From a checkpoint of a small transformer trained on Wikipedia.
Architecture: RMSNorm before each block, rotary positions, no biases in attention or MLP, tied embeddings.
Each number is 128 + 32 x the weight over its row's rms, rounded and kept within 0 to 255. Layers, rows and columns count from 0. Numbers have three digits each. The size before them is the row's rms in percent of the matrix's.

# layer 10 MLP gate, 1024x384, rms 0.0482, rows 214-322, columns 128-255
103:100078083131094130088124138164146103117115139156151090140113098106121145101155103122072139129202163221103122109110078143163087101165103162171032085147151111113092109109147121100166150136175124123192137118111093098157135132180129165115157167165181113138054220119050116148080149132116145217106165161153094117144141118187144142157152086107110090103130163133102129147172161142112172108150
103:182108177097091109128124157116093159104112117082179088178114110098120104180115120161165185145156104079093125107135128137142118157106162160072083080151125135153172138078115152074159087196135109146147100170148091098122100155139128131126146154172142126155159125135120108129111110159132125167115126174128158125167131118115134110095097178144086217140069159101086085154189110091066143136107
105:105074147140166119044124138060122113164098115111139136104150137126167082109147098102164170146116117216091208139080083146149147116190087194153112056119136163144102123139155154133118115120112126141132144128110111099163099140125123077153104171147154105128130150161115175101086161123131127126085164103127085054128103104140130159146169086124135111134146143158151127139177169141078115102166
099:110140081127143115101167142138130138117103137138138076196098091137124044127101170122180134159130150067148072139158145131122140114121101067136094108108212129122086212129141126174149140164131136131180125098090186114089173143173088060113159102154075118159117138101136152144114177127167072130127098103107157074102098110135165137111119135083134174128092133101105120117166163151116128081181
096:133167099126075121103193116080125121121138125143155162159096140115142131147182098099125188103145142126185129110160040143140154074147124151116152121147128113139110136103158146083087132126158155065169146104144173165107111148126179106130117167193153124122131108124142106110147098135137146176170082107157112166144091166032128189097154130166159114188138102176113123164135137154108138145144
103:109127113173101110165101101080119111077098119103118082191167144151161140141095121147132096127134143144121119150149164194106118144127147109143154198115089163087122115102155156153080151112115136122093189079103083124118093171180152140066077146171149131216155157143111146049106168154166176128163079109135129115091112106145102109158095134137150160110109140141114145141093123135198168169147
100:108153065161136142107077086075118086094072077162138064143148123077159120096092106080134156158063138119101138189173131087156113197140109080131154114087102146147156092160153103088127074107091119155191121188131091108103156126175088074096102127169140151170115106137152137102088141109127209181053127127138147168132133084105097172106149137146149195153117122144141145106162146142075128127178
098:121112106207157142101086142175109137171123139104123090166072117192102145147146125093129128166141102158152083086097125082135101117150179141144089164151104145136095108163108159081136119096101169135153197100110036105082130104151171136079126166129144087131111146212122081127158084106110141124121128164128104132169087176082145086152130154071124190091163142086116128113106123145132124122114
096:069108120103130147105134057118130118123148133147128098100104081162132188121171095152112064125157129178150173090155157097108114137076153146104149094176154105100146122060140062115106155176127121126235105090105131170103185105106090144114151139156092116102137074065085140136095136142130092120110116170109137132137117105104219099153147155144164159086100078110173133126183152127174148152134
100:092164147083136198172199174061166108122133128131165148051128108099139108133085114133081190118138153143126110138132103089149182172108163152095106077147174083143160113160117162086092095116118129116152062084135138198120107206113122103176172144138151174086165128168126174118144097166097141170079087185087083108081105128133096107065127164158086142168156066148128133160119135119127090169157
100:098131093127102187120150076126162113168125179160093156146144091182109164076123152096118097164187107133110082064168150097150106089158149143141166140100118127141104163134112114085143117144170211122103095090157051140139142130122172091111103118200137177151174096165140144081101153075133118134095104137113114116143096049081113123161149100112178170161122094154151154167147086147119090134113
104:136102128096135081161156156153089116155154093165152095085165095219151171123097140145111162140183065105128157146145142136101124123190167139113163070120173132091110124158102124226170091124171169075117143115086108151094139129089118127121148151153139153138096180140105099115099157096121098123098119142130164109114125151164165116104114116115106140135173142124147131077125103121114090071126
102:131144135144106122122116157141120147140117110115172091137114143179177097067110147131149221136089127041119169152127150126082074148188134119120118097138133171180123111123095085100107114092179100093163131082136091145132088063124133096080096198133114136156133102071141090105125109131104090085178095100152132117178144158161149089078166033098115133127071100139174129199123066113079159198145
102:087067152168147078145177085079119094181127091101126119093106137145123176158135125124100139121176096131190124210153149140100084086149148112244170176118100135167166133080125092135125120099150124139145164121050129099092085125118159077102147139141099120145106121102054143172108125140164138178183147118094154158151140120147145165095121125108124164137086093096105089149135088148078086159116
095:065167115177104124163173132152106165158125133126207100064100114109176113093141113143141101099115109132139104105123107102100133087168115131130165112117133105089138071147176064170115128144137153070115147117117159080135061163119087150104128134152175120098106107150122124138103074162108120165148153160137139137149127131132111101121139118145109148165105186136118164139131102179113179113156
099:133120148084136167122094140092130086141156087133149135142078119103095202205194154172086132167150093125120117154187088151083131126168123186218173144080138104163141084097044123094130138060146182111119128112177090117119110123171096152030171174132138105095211148105088148127188102084158128129163121132123139140124120210146219145094108135122164136168146118139074098122110082118058143139139
099:096118128093107123146162142094118092125099113099139098086111122154119076164116122136112125080167083142090131177081085119163131124136077096127095151116150171171157086130111152124129104170139116162158164168154117117140062130129108110166139164150158098180140177112144140134100151154161166116109141162086144137152109182137133157129117099116126111118137113127200152088107171121128154105128
101:132154053166109047074090154149152115096111099160164154132114164111154086141123106116117077143103127118145103129077155109126088145123157097123082165145097100168100061160094145099156155080147088102155129164136098042110091165144140123071123126167139116087124141116123180125135112200171114122155117146146145115177123102150141117110159157129161124119141151115156084128175167163135084149068
102:140100119177071117145189102118130095102100119094072100056154120111150081155102159077146112147142166129094091153112194117114118170127169236119185148094131106061121130151107119169115122163156137111158120093118108155075124155117142107131166137114100104133098131063146106057156128138163103129137136159113109108110158129104144080125185140160151142182087099182111125169095145131111226103154
096:114163106110157109140086177122168138203126086182129167142153206109090078073155174142116149117157097166158101122151117114154117117153127124126138182118072191096179113102149149113146107178097138092163176141098069153128087145130138085159134116140164128191095126210206154135127170137161154113150093097174093178058077121118133142162096151056125165153165103067099167107123213150155082098123
111:132130156137050109073043105155117073161085096110086154121116132163074142125061149145162127124135083154114145088188175170121197218160156100125105146113034145096195151101127154143096126137100120174138100063079081142095123081163133151162118099157113099104156150054081119153117149127093133139144140156130169140145154110143121078145116160186154154099118148069144122072126116115116067098136
104:139132109144106116148085116149105106131119127168162147123109181141155152131181094133140137138126086096000160123147127130140148143103139147111126094100166126180192111099117112105129078118137144042114068051165087093110169179136083165136106126160149127098167132049150088088107106085124166138099150109111122158104168074196109145119134151142126121160131108102111158116199076149123131051100
099:110132176122144188142173111078092083125109107176064148152192176139098129083126176100135104157158157133088142134108137132101149106170158154111176100096113154144104091138094147156124105095155110184130118127128112126175148120145108157163131122065111168195186121104101136107154110118176147104102083121104130148130055050164155110124087136108105144180116159113107133223188073100162116083101
108:142099137137152151087130150123082124133104105119130096184065139150160098142111133079123134122119171093133142190092119129141156110112138093109181087061103115164194143095102079105197130111115137179141094070141100145203123112139108127138052093152124132160104168143083175158141118107089119106139137106171159104139125099092085090079083144154005186180109115131163145133069091129117114059169
101:111127159095161133126113148123153096063106083152124138079160082071184150167176127200131158114118148156138157118157201115074136127137162174120113097107161150106092133126064132167129152165126179160145103051145174097194158132094169104118142113036140090105157155202157123120098148126154126189102107168122139147124122118079163135107161113117109133184166121134157088179195134080125098191153
101:070137160100074170121192102114135111158131145138150176129157125034096061124149163119117112106084088134140154159124122145134129127074147110160126073130114089140190072135105130135148102136052177171172134147162107107152225111145221138079128105086188141155194074152192095175201154139071149155114133142105125176181125113116121110164115134174148120129154155116145136152106101149149138183121
101:104035092143146118143146110185166177141120153173111155090095096139091148076113137173112202111139113108137071107154124113167118146115195101135096156123152102169134100154136108145151128083065112166134123109108137122109148149176157137135140192147170106130138117162107157138167085114147175167105086127125108129124136147088151075133157151142075042115110147144138218099128132113070137082152
104:166108156077078163132181121088114108172084160129162132138074141145139170077123111112102097091120156088122092125083168110135155146104124122045156159083142155168214170124132064166074141164123039110145141116128132160201093107113183188151107177101108123162134134102149084082122145120162124075158116143104108116099140142121123112165130142080151103196126128162186124159127137130182134125075
100:104142057073140143137089088198136182080109158150147143118115185140098130150136153118139142179145077132138130124137114080099159188103176189130099184069062196110131103161096121094151091141105105135185125123168135121124163141113053102103081096092126076150138134111134104134145153134139096120081124124135164114151113111096106125151128139141150143049160141062120139139197103111144144134168
094:177126108129067145111154073158103178160134125117140106098066177101144120131122112172110140096081119105123116132115163118219148104141159120120147082092151112150077097172145180106087096124060096149130151191124186103161142104108120164128097146106161130136084108119179105128134053151156111147165072160058068159076136107118090119166194101155135178116112162087154165146146108092129105173136
099:137099161144165091065151083107132186104095148163071146161108157059110152151086127118114151155082112158133142145149123150139113111063144035142075152088081125134205124150113158132114132125120118110161161105105113121153152117109053072128145167152165106107122150104122103157153135158144144135090141136165163132085033083117091155175055153113134134162141146116163103140136147037088121187113
098:172152096135138151118155083115135140134174147178139103121151136074135089160214160122099207177123154113167088119137132095089105065141139143071109089112130140130137140071151169081115110074140129106144154105099126122166179112152149126143138110122089125089112146121134101183094079126168130084113091160155165148112113107103121103143101128101138126160083113137099095100096082069131137156200
102:144125100067122180100113141104091136147078136189137129105109135127105148095106143115122104129127132118041127108154058112169135059093096114179129133161107169093110151068084094116090088158177180163156118157146137116150153136106194076102100122112155097087106208144110188158173123044113098125121084132088123164139064099114196129139166125117126109153084147076112099116146176152131133088126
098:145182137150197115120133064128137150135149180162145164107182149129124116155142129168113118121134144117130140115169107141204178162150172115159077150114207123160151115136107177157097132138045147072150093168104096111128199130112125070091085127134079071078065161118136102114147132112105101144119100152078134058122103134175105119151149160082159183142127098140170171145127141105088134160114
095:139169144125137148076074130130111128100171122138127081096073082165130100074132124118142098088135142141115104116139062069152095094069122124130137128108157146127146141080096139176119073139101126153119066129147128124072127158131152163137140149059090126170176199078148108124085093098108078100148143146151089165095132145068140081147147145110111144083115159072117091125090115090083206128130
096:102139161078163114111134118146172084127167162133157145084148096154130147144141141135114100170099141093128145138141142123140141106129124173154088121161145163099133097120098155154120096129136149094185138129155064115145127126150108109112133127089075111077156123149102155108087158138099136165156211119164091149056215127126131104134118122108114109049150087168131108101155103162158144128113
094:181118138203165141092091124116158117113116080126146115136126129131176086140124174129129103169181120136123146202104145180121119111177116071206090101113117107160184090117140178082137135088102173140122141164159192110098126119164110130151177160088090084167136204130123130075117071124137099121120129139136132121123081091161186125129173188125141120083082092137078154152141163153120122225129
099:092131139164096073121153114122104119134157137140114123157162089061078089136163131174093117109120139157115162139111136106108097152140135098119127171183088130176134096116113140157112105155132123084137083149200166099163146082098104173170106188193110124111073128132079102138048135148111067135086115186191149082080109156120092107164158133173103116132133119111179114144160130131139132108133
102:106084157096102113156097118161114141108131152104105087137089184173126088127071139125128109135087127103148096107119149128123184164154142169137160110148118107123138073141124105142105164122118113109135071112102099176165096157129094169102182178091179144095150084100165057175086147172159125110132109134150124110117129113143138128100132117133147186103180131145144146168140133121143121086144
103:111161088074114099102149088112147119117131149158115162137126096133159089143118148113131159152196135133113204153116082123131147105121153115124156099123074158079144151109098077160111148060096134087103133187152140126108123142124070148138151126126136140175131128115144151175080173139117118154133102130156122181129142133091095159108129116071100134136121072125100071104154112107179144132129
103:114105076120121104106115127146118132117209145192134146090119162155140130115183091147168135169145130148133089111124131162123099141166139120122087141143071110089139195147193092132148158120087117167134119124082090148151045096118174103141101155166145068045115171104149097068125140123080141159201143122115167106101122140064132152137116161144165083154070100161130121109156136092107118130095
100:109139096133082083162168146151144175138160137196090106132114158113118166164147166147102153088191174156127129139135094183152133108087161089137154092098070078137119052174138114144117097097172149112121163161111169192131104138188164122111131102085101150167126156158150130069074032126084141109117161142164150108195118154115148105168075071116147113150135130077122094155179096130115094087107
097:149117137113130138184176136061160088110124138126186133150148120139087097125091099117182153115072097105115142103109127065189140122139121141045148125129087142120141115133112140145189086102111118113157161160094150128157145079121149121162109092180133166110171193161134162057127113077109113108115122063114175165058142182152192159163087155132071171130121117083139170189130062140163092124092
103:089090157138131110104064127147125104153052087162102149100162098169108143160114117197167161088110109105131121074075127155141147157185103100083161118111139108049187072190126111119080148077205102150109133106113134196120160123142118142119094088177116150138086107118118156157160084167181103110119130137139149154137137162089130113192107174115148100135172135111101082171156147128151133137087
097:136128160089114095088094156087110130107104078082111094127188118122130105117085079150115100140108107154129159134077142094162116128178141116143099090098089126121092093075080152000148114116140089049113138136150110124089127136110123114133202065105102090136216099189165137182113140131140094143128121165140143116177117099102148136141147118109115090122068108142141138122112159124102159140128
093:159167167122142073076109148139149184157068146107142156181178105183128167124063154152158083123172138131183137079158144173142206122130165134142095148115091112138108122084142083111130059156099118141131079131096083134156157105166121088092066153164141149109103139156096121102189110151066080099134138054110153167161133128135114136110074109150169083133099164074137196121126186166109146121150
098:124117062097145145113146099141119135138138109136177134100146151138187130165155098064092125104116119138113105155113119166117125068117145130102153159179122134127186122092177102158181138170128100139208206106114155128084124139150122045146113156080130135113167110170123108188118127143149164150117131129111133069104152122157149121172147134110129097062107124113084171149096156170051143115154
097:133105168079106177207177134121164126156134121165092117170166158123158150130099111159147120120185158114102157133127070169131172148165128137099142136117117107129139111101134110107103121112110138109101120196106131185122184175154132055149142071156143169145126161185177086120122144117084144133032145136112141160129149134114162146146160113181117164103142126153155098144173153118159137119121
120:109129146104165148128163148139131131086090103191110097105077096119141120136138177185154111108127096211185162132124157099059138114135127085135134112154121149107095196149130087151072139133105161164147130139134076108196150124108154145181169118156117159160080215081142132135117127080140143143115106109138153082107146122094136162129148133113095154136138060113125109093137092128130114099149
101:155114142173144093081153159167081091095117127125147100112145160134118138103161126220145118074115131098137088108173170147126204187202112110116073087148122093104120166148155133134137127155094139195167150099154118031147153073127086155150146145078139129190151131143114107104126136130130100101174083189186086127055161092130126080082096131128112160183098152139185106138149129168082101159139
098:069120181148067104128146124149086151110092145122121096137076075046111141101134135077112158139089100052066097082150131084118137172086100170148133136137107092163165119114136064093093168097141111133169094163109103104109103157149078103119081106141077079153099129232124126158144118136139175124139077133199120139076154090129130141100133118191156139121171125094120128132137098170188124169135
094:183077126169159146149124105175102164113127134113143123108175089137149128088204121111138143104085144156141142124147168120151177142133149125078079130128095135095097139096121123163202090117105192166024073093094168152102169191143137151136140133174190130116082069121161172118133130110166108110036091084100108131142110053120109137112137106158152094155063138112118181100110072210092109093165
094:143164104184161173078173131155153171103159133079120109152143153113107135091182174079127093129143121113138154129161119128147110062119078118162195110105069124153110177091093090159109090164129189148170162206074127116120125151116125154108086172161107121166120081164162120124151120207172150077088134163113151110097125120132129179150130078125114171140098163085174154127118172117062090122155
099:120132054138110150110152146108092125197128137118116074083122117172116089160138064153098089143107100109107125147163142158162111161099120126110171148156146134100137136190093113141063072122153140102147102123087107123134124114132143125148143117137105110194180141151107131110155160056229177109056113130104126140144107155151103168112125115128094128117154111103152096144169072106105152076137
099:167127084056185119117106146147107118146165124126133073112160100154138097157132169088131135154152123105142190172136145064128136113149139092112142118186123139116170104208118108178062122136117164110154108129134148124097049140105118135134114082108236130102168142148104137096088113107120098146120140140136150141156161118134145173120114170100150148128120103119119127115121138054115076150112
101:116121100124130069159118139149206187164120166082118105080077150123124162145174072164176130123106132126154149177088099193108149135144117137129090117098165135160135128110070020129091104152088142128155083097087071131137143147152140126168182088140137107080084113108114110133146173108115114116124100166185141183150037138082099141113128123129055098119141132124135143099163191152150179095167
102:051134104106162125142155176110128088159173158073069152124096123097160142170118086122133176090171126142127160124115137139143125112103095048130200168066131165141181113144151125136159126105105102131036110132082183110179139095138061117106091164080108056111125172100198151055146107113053114156112124155126124133145119114124104114120144100131134141140167124114103214098188105240095129144167
098:102158150146129110134137126118122111140165169170130058136136190115105124105156114110142131135145096120177178126169178127152137146170113106152170154109141150097188169097116138062144124125082112162135146173062107126116168144093087086145103151079168090109101125105167112094206100188155082098193138196115119087166108148106104116128106100168174096137149128072163150186152128107148103163132
118:114095171179136126139095096107079093075169100138137137095148129138116068093104074141133160154071111179104094125096132094131144144131076100152106119146127134125141137071085146092127148155145161134154141184109068174056121140145076152132099086128146075048073144148148124114088131109128136126080153180110118082141072112108091106100143141110057159143042117124123152145117113146137073156126
115:152094115121110062131130138098084099119135110082072122160144153099126167159185152116123167108203145203093113149168126163094184126100143126100156157126099105105159165140103047074130120110103117104159135136155116078125095087128185105137106133075122120153120138133114149056125177088144131095069113104144080120077147105151152079218084085120117095176068157140152126141152079168160154129159
099:128138133105090056100165149201152095087167131110128092182108179091155147130152158126153105194164135158168117099132128131115132132142070150142137123093106119159149116087163137168106198068091144138110149052141115130141071074142076141134135164165137094116129135086117128179168163160081146158118129163127152183140077127102142188140165124099151117136097113130079125147175122141155094166125
096:069170104110063084158119108134115073166167094146085139116151121096148112172118165071167153124165110155128120112144151157155046154102115135110149152170181098080138130139130163113143072164178091117122168155133124078082090130116208153081078171146131149112140117128136150129084125140101176138068111116140151147111117146159081119103160105121149133088087157071094122203133137147088163112121
098:182111101095161116123100037155082182108170155130109180170184137114096144138165122118112163154133113127121137130167100089137131112147161088137102131118113081137124180132115178077083061127096111166077049102154122154114198149138083202084139130069125092115186131070115210107160161166168169097120146095126107155105124098126081133133136127100150171185141145068141108149118105054156183139155
093:087153191126149136104160121173114131099132130176133080129067107092092109135168133162106131132136160099106114173198105131093126085099140065185113081125149090181088112091134171133121202158104156139148135104156169117141105119123159160123132221116135130087073186090182155122149067096133133101133105180131095150135079166116108224046107103133126139068118174090104134147161142120144111082113
098:144086134133079162099127149115141161157152154096070191110104073113102114168044132136201138122126147141116209051153102179053141131108131112122139099149092121168150158087154082108127100090134068134093116165112130108135150092153159063136118114122140136134092127099109142138129089124092121113133086118131145181102098094126161109100086161140173209119132146088089106152069140174181133108163
104:129116087164155127124154166150158202099116094144166117120150081126116131080161136181138093115137107154147133109157077046119130123097127061140154145143158160101119098120146133156127069092140108138120181120140117075127093155146130186135119124127072129164103129108134180211135193114139092137080140134140113149118074151086178137079144095137116160172176172103098085083092128172085140166180
088:094144072078174167098145113137092145108119109103119089131136071131147105125114113118173124156139146059120116138151126075156105112124186101145130159158122132110095091106133161140142126132077125110162082193121081145170084187167157070119086058152096150154102133145167124155157122121174120162095155183089130110081104156114101145201118119130087139071136135121096124082128089115103134155141
095:121146085181159095108141167113149169144026176122142101142091097096056122117162134154066098076163145113146160162038158144091151142138176139141197108185141106123138075080097204127164142110128147138124105143118152106162114118146091120103126171112085138119101097108154115071156106140156106124162139120162081132129153164194140116164146173130156162101096135083149170136157139138172118069126
099:107125106078143153193176149144140140040125144129061124129099121118182144153130137129138096142122128114109125136059100122082128101158137174123088164114101097122181100170105100129092166086141150109159120184163153107103153172066110149134112151144081173143134172180132098134110081124149097126122154147094139122055167152079140200112105153046105052183137115119124101141164125161121096104163
100:146146143076124135168090102163091103092108122155145219099111080060165128119117127141157110158104146101096154124139175120175148093126120115163117124148111135178132126150120134100192056137054129157121176140158137156072102051119100122135077113168106140108092121097090130184140182097110173131115127149141090112111170088181150086117107161116130124158184072156148211117130177195197148110094
098:180106157128135173160112163142215164152072132155144173115108111168146175159193131049183089146121101108101116143164145128133126143121155105139138163167155108137151128142116132154140138154080120122078097160126139115162221131141169079166148165099133133109098094169169123102127114145100066115136180138137092166130073096139122098108145058122158097134179146093175155146205165063138138084158
099:150081126106083140077127129126126109111130158188076100098136125141155164143184151080175103142165148092136122096097125158122157118083134114122135093144092067160118130123146122114110142109101095089187159167110124113123126134137136145134141206144097092129096080079142100138127119089165118145135085128111142111126067148097101131136111152105074121113064125091089127134078115086133150151163
131:100101111148133134164134091121130154101058122134144115108163150146162126142189119157160117134145175135165106110192112079084155143079114093107151133139107197137110125126113133084139068082057147071142099071107091083149148104134116150133081120069078090104105126157127159136152132127186096080125067144127156181108145124184166112117175070156083170201151106084118169122114094133089091120128
102:136189110140129104168156130148127157077120083137094092114097057143147168158095117178117095098114180179099107125097164166156155088130136101102134096155160166172162146052198131151089132103199134114065210127105176162155100203099096086118123100189113152047155124128091183119141131131090107208119082177117130118133093161085082147163115153092143102161127104142127128086113177113130127128135
105:101147131144127099156078121139177062126094079109107138133163124056079134099120089143139146076141151119137160150138153124117148078067134114081091133056122170165148123156153192124164062121127115076142158136099142146052170140144091096111191133138116080125087130168131187093157152092117124172182109091157108127167116122162165140120144086152157192144119053081153065151082137149165166104102
095:173149132119143112153148145132087126089174066143133122153142122142132148136078080155150105137119148098148221146132074107119112106059120144150102130075174058138094098171087107148147095182109105103108123139176142213100177086117104101147141115105092084123101159196087135145083101095141047080173097090149075119123158139136112151165133154155137108112168135163098145165169081128152150094135
099:154164178143151110122132124074145065127116118155133068143101126117139161186154125050145089119083152166122103117187155111129093180109169128145074104152170121115112114141168148143134084131131155146152168171141127158143141122149098093085155156157133129131093157133100075162168121077167091124139098191153146077138072120186134075104165122094146132160137173090130117171131209161120147070129
105:145153104122093151050148159106174119177087097158118114091138123094057111148122145132128157113082121113118145133126155095136141089147088128181091208143120155166162174142055161112130056115164201122122137039140128130097083097133102160154128152105141121124100104137097154117108133075123088117149075137113118105129080104109100129154108198156104091126106101132205091112166111172187159165136
092:109127092147125119076094057133193191149138061112131113098100103202170129076166076124090144102146114060052098092073125114133127125155112166088124132107143150118126136123133106154118129061086120197148116159141161084057095142101186131071130147110137111154121091133115157150161161062086054207157140183139139125119160140122131144111138148132141167126119174137069135098086146108103129119151
099:090138137124169154139158136166103034135131154118160081126103135102194152160161158102082096155162100160125152105083158131125144075141143136151146115136175120127165153166129169073134143183086088143141118128131158108085124142164117135104171175082117086105118089128156108151120112130121113116168113201109119122141103094091092134146150070105176133142094122055123103111172097121178149105116
099:083086055066096134111104058156172143125139145110179142153043114121087147154134113204185161109155102114110161151171130139127091073142082107110098159195077135176176110109112115107101100157088151163143094172103159137133192131135176142118111123158183094186132104114115124157186106126169155116158116144127124100206104172190099131114096156148139180140178120146128163077084093078087136144152
098:118142147123117141092130178148143116131167096100104124162142084131114113191127147129167128078118167165096136058132108173110185105119084117128147168139143108128134143142093184132209116150125107116110134064157089117101152145068134174104119151141098141105097174160193119136144095118144146106111089134123158099139093090118081157146162134172098093204058098184146158075161110072091110016123
092:095092129167188088141154149166155141130091088168143095122179096123177076098163161143146184160091156151182116086152107150176124152136089110098150109118109095135126146111135157132143156153074191166146071090101113136132129164071165076106127137122143161126141091188092135155131091086124161176184117154063088097111158139124095099145031166096152105110113113122168131127108128110171140135086
105:080076120152122157103084123120123171127067145088144158112125115140145131184055166114141182157072136136156109070133194119129115174132112145103114068141145067116138196166118132116119129095113053112153165157129116121100110158144159060140149100182115179116135164109080161110149099132185124120092122099172178138107089155141151111135137179123128118112117106097122100104140186116177066138132
099:112055117135116081125078144112138165086147156076079139118103162151186102132133117151179159130109057143148104140176104073123094116153130118170097113167125092092085061194172098138072056097124141151123167115155171056122131125057057060034139115140104127107180141138155087153127149176091067105125150148207138159151091141186134116141115100088136171147102106141137048132130107150105123133066
102:063097095107140127193098158095161133110181192149120138125076061165109061103107167076088126131123120167061110168147118120083153147148107142035142171162121154135122151165142130141143114150159134102135099132130128077132128157103091094111092173083133168161117123154150126141102145105154076165061166083133139103147125140122169103202115158138112114134134129115091177078131135141124158062151
101:079116161095109129174095144131110122181135116123098172140116134162155135159136107189163123128134106165138090158080095153156121132083128136125127108108144092082070117115139112121143139119133157145139160182103132136116092013150153098119153160118000181129091124086124105097090090200187091134146074202135177134111122170146112174153093110136133111122102135089161115112138121112061201082184
096:076130071147128102138140095090123109127050154085073097113126125057121129156144159171115075167130154156128087155138078127148074111164133137162152086104108053128105155164101151146109149069141063152081107117139070095130165172087103079109136115165091119154138106161129152060145080137114157144096137151160114170123115097117137139153100095097151113098180116184108133188175116112152071138144
101:112113162121128169136108133078096123126118199133078064123098141191106091148138084116144138129132166207088104139166102202112145122081171133215146116172178125134122135121160138155117080139149247113160181138143084100069137124095110106174122118145110074161088106146139135114133169150127080090152132168115163123127158091136110128120178142135151177129088158137136129114131173127132092142121
103:109161121150170059152150105127160180035140114088127165104143117112168132071159157186174147159151122123138105097164117110056138109165202138112115127183143151145143068142125147128120094100154169144127140068157090121123125145158133117145123137145158129117108109077091121150109115136130132143100117087156079076090111128189129201126097112073129122153210165093177168143086076072106157125167
093:115151127117147167183147137143112130125141175113111160142103193152121119170124132171147133188090131093114108191108126176096181120153167131105108118157150105153143105111170109093098114082103167128119062141141145132165133132152145156123114132150102134104089139073117132121110120124187126154166118144066113172108162130171197179135091131176104043144136099044168121077089137161143121179179
101:149122104143180183135171165146064135148084107121110120153150146189121120153080110154140159123081136173151084149121131170119139135167152167117105148107086153047093116110195175096135165081139146073149135122147107200151177174102104108187106142106167139100127128088188109119140101141166137164158148147137092128097151107058143149124175148106165068124167201101105129139134146148149115132133
100:152184067093137105162094113127141078156132083138124139108133144175080164102142154132092130131104145123110146146173088123143095140075113150195090133166164169099143134104117115163130135100126115149133142185175121157181083160146152149155119136168111136118134159134170100163160088163095031193136157215110141179175157105124125205058136079159161177142113179132113198148136106147111142188172
106:141108161078138162125220124120082119138128098139137099133078111135135118140138123121121137114110160163142079091118129143140130163133118112116090103190168134184171154108155127095167110089153122101118150188104141126127088095145142162153080119118202126059088160115189136108095123108136059191152132154144105122141141133125090131010129103086175107109105097147132169091111176144091136114126
100:155156101136198154173121169132127120118157145153145121128175197129122135120108157096170060136150150089137144100160103165227127088201168135102130097167099155134108113168140155142169094148178178103100072111156060136186069114104156096107097131142167092146122166142145156084185094105106102095128105153157110120111094080200152106134104115105158163166136111165089085131164107152202183152154
096:155160141150115072115076123133076158099122118147120143133090099135126147183191186092117131171108141136055064145153116117149134080139056137104088128158147151147143090151180150101148124108126109117122120136100089113126114105141108089149124142136168136172095126154107163107197150126100077175078123117163156157144084087140145076104127112113107080072096161067120158141126121115148107115087
102:170134175145091152163098152111126128130149135163123079088136133139110110171108182108165125115144100135166177120123146161067085055135127060136080076063049105103172196063090076141150118134119100119164139089090145139095090111147109118083092136119127175131141135126122159107113111100124155127076097129090136135174120142192140159107161166173101111175112145150140084161130148115167117149181
101:130123142161111055093074086127146125121133079107145112199092170149121147103081183111145154138112141119140147139125080153102161111118161143118137158118105153063184141126097085088125136126101148127139159140152101085125111072129188135070149125107122150131106134186149120187084180169180117190095084145135120085144095079107105126195155149120126180150112156158117091080152173155078089149140
097:136154079190152128138150159114064144154115086161131186119133122190112185167192163164124131115135147138107163152134145102131094094115181188106156167199105088203137151150076156073085094078167132101149159127095100128156145165136118101119120161151116123102131176162088159098164104103111116143161079092103151133069199153137153135081074143145135083186070091131173135150114107087086099076151
101:135148116095137129155093131127105163131085161144146129134055146121169153098144085155099139120139163063104092148125126114140115127110127152079101159199078132095166100113169088147117128153124125089117119103136068161143042159195127102118117102157078137152111135125058136162152113118135078156131072161130121120091122144164094099081146084082078121198080114117154113168151166063112111112167
096:164161151119066094148132136123121117183145182097141138153110098139123105172110184122115108138088099186136120103140149114132112128149147137139092111157133105117105119147131160118208075117108142162123162118112195126085171122121132189151108167127191109147086136099139172097141110094090056090206067123107128143155186150069176120166123146143093122122162094141175110160106153153137186107103
100:132106146105109065088056188101126065073173101139213118095149167105123127160138109122116133161164132089165213183117086141103103144078100152126093138126068119213178102126183124141146143103105155132079122164104064190175111142134100142141105116138094130088101093092174155152155107179116190141115166195142154161074106149133195119145145081134125159080140151124135158135116136150128122116101
105:185078087114141131113084143123115109100125078181119137123124165123094123090124154092155200103093113126103129193096142147089109158101181130118139149133108068094102078168145094125137098103108169145111122088067047158176092099141093120112154119117130106128123133141147115096132106113153131135079098127168148106097052074139080158100132113053126091113157118125102139139125102099146199126107
097:158127148125116142146179158188115154139112109141059153117121130154093142094133144127144101068106193165110102107152145147187104084107153089183132161100139190125146109125120199123100131106155139080163039118146074113080075179175158136138106154165129096117123135166054112141175195091125062112163137193087133129132115174101090155156166131150121094136151083128141154146188147195096126179120
102:131114045044155089178097129175146108131150139168140131138194087092127133089124115086094107090172103149139104097111095163086111135126098103139155154097111159091131186154133163082152094112155097132120133145111091165167140094070158129140099150155200139075141154143118162185139136095076113159138111159166192150143111143108071144211116103111157133110113109134125069102143070143125110136154
099:109113079121109118088138136131181107165082178129205162120144052137137092166093143145133192119141137093163129161156159120131145188141144100175122197157120150143159101166121154088087154132119159137109094128129128121148096168096202148138092112106119067146154128095121157111081130143193080167116087103104172192110154103154140084111155141129128146150151113144191143116126148112136111082177
107:173141094128137066099134137178131143086164144101134175141152079152103132072146102145153088103127160143122112119109163096111160144101143111171123160113160140104138133109170105135146109161141164139129184095202108135103162082160160101090191065116072081081094152171128135132158132171079133099134101141128114139138139123142083126120058109091138137122135123135135140110054077138142131096136
097:176149191181113085136138233127155160175090152137148112141118122140161106119091094110183134111108145101131115118132105124155135142072132135082064159135025177098130149147128105116184107155101142154094141127142146118115107196142143166177154103120070126149084104164140090109117139132103134190129116108139143118148170089121094143050041093112080143134157105104128159125145140146120199117195
101:162139104147087163137057122104088129123100067110143152168144120114117126112163125104146159149065153155112136111122147125126124128106166135081086091089120124088145143101101103126136074071115106115153123151132092127134099133114158129109150181114114064142097128138169174245123189101120110077171092158191132191148112128085080184099064137130136149156156156145115170105115122097133097157132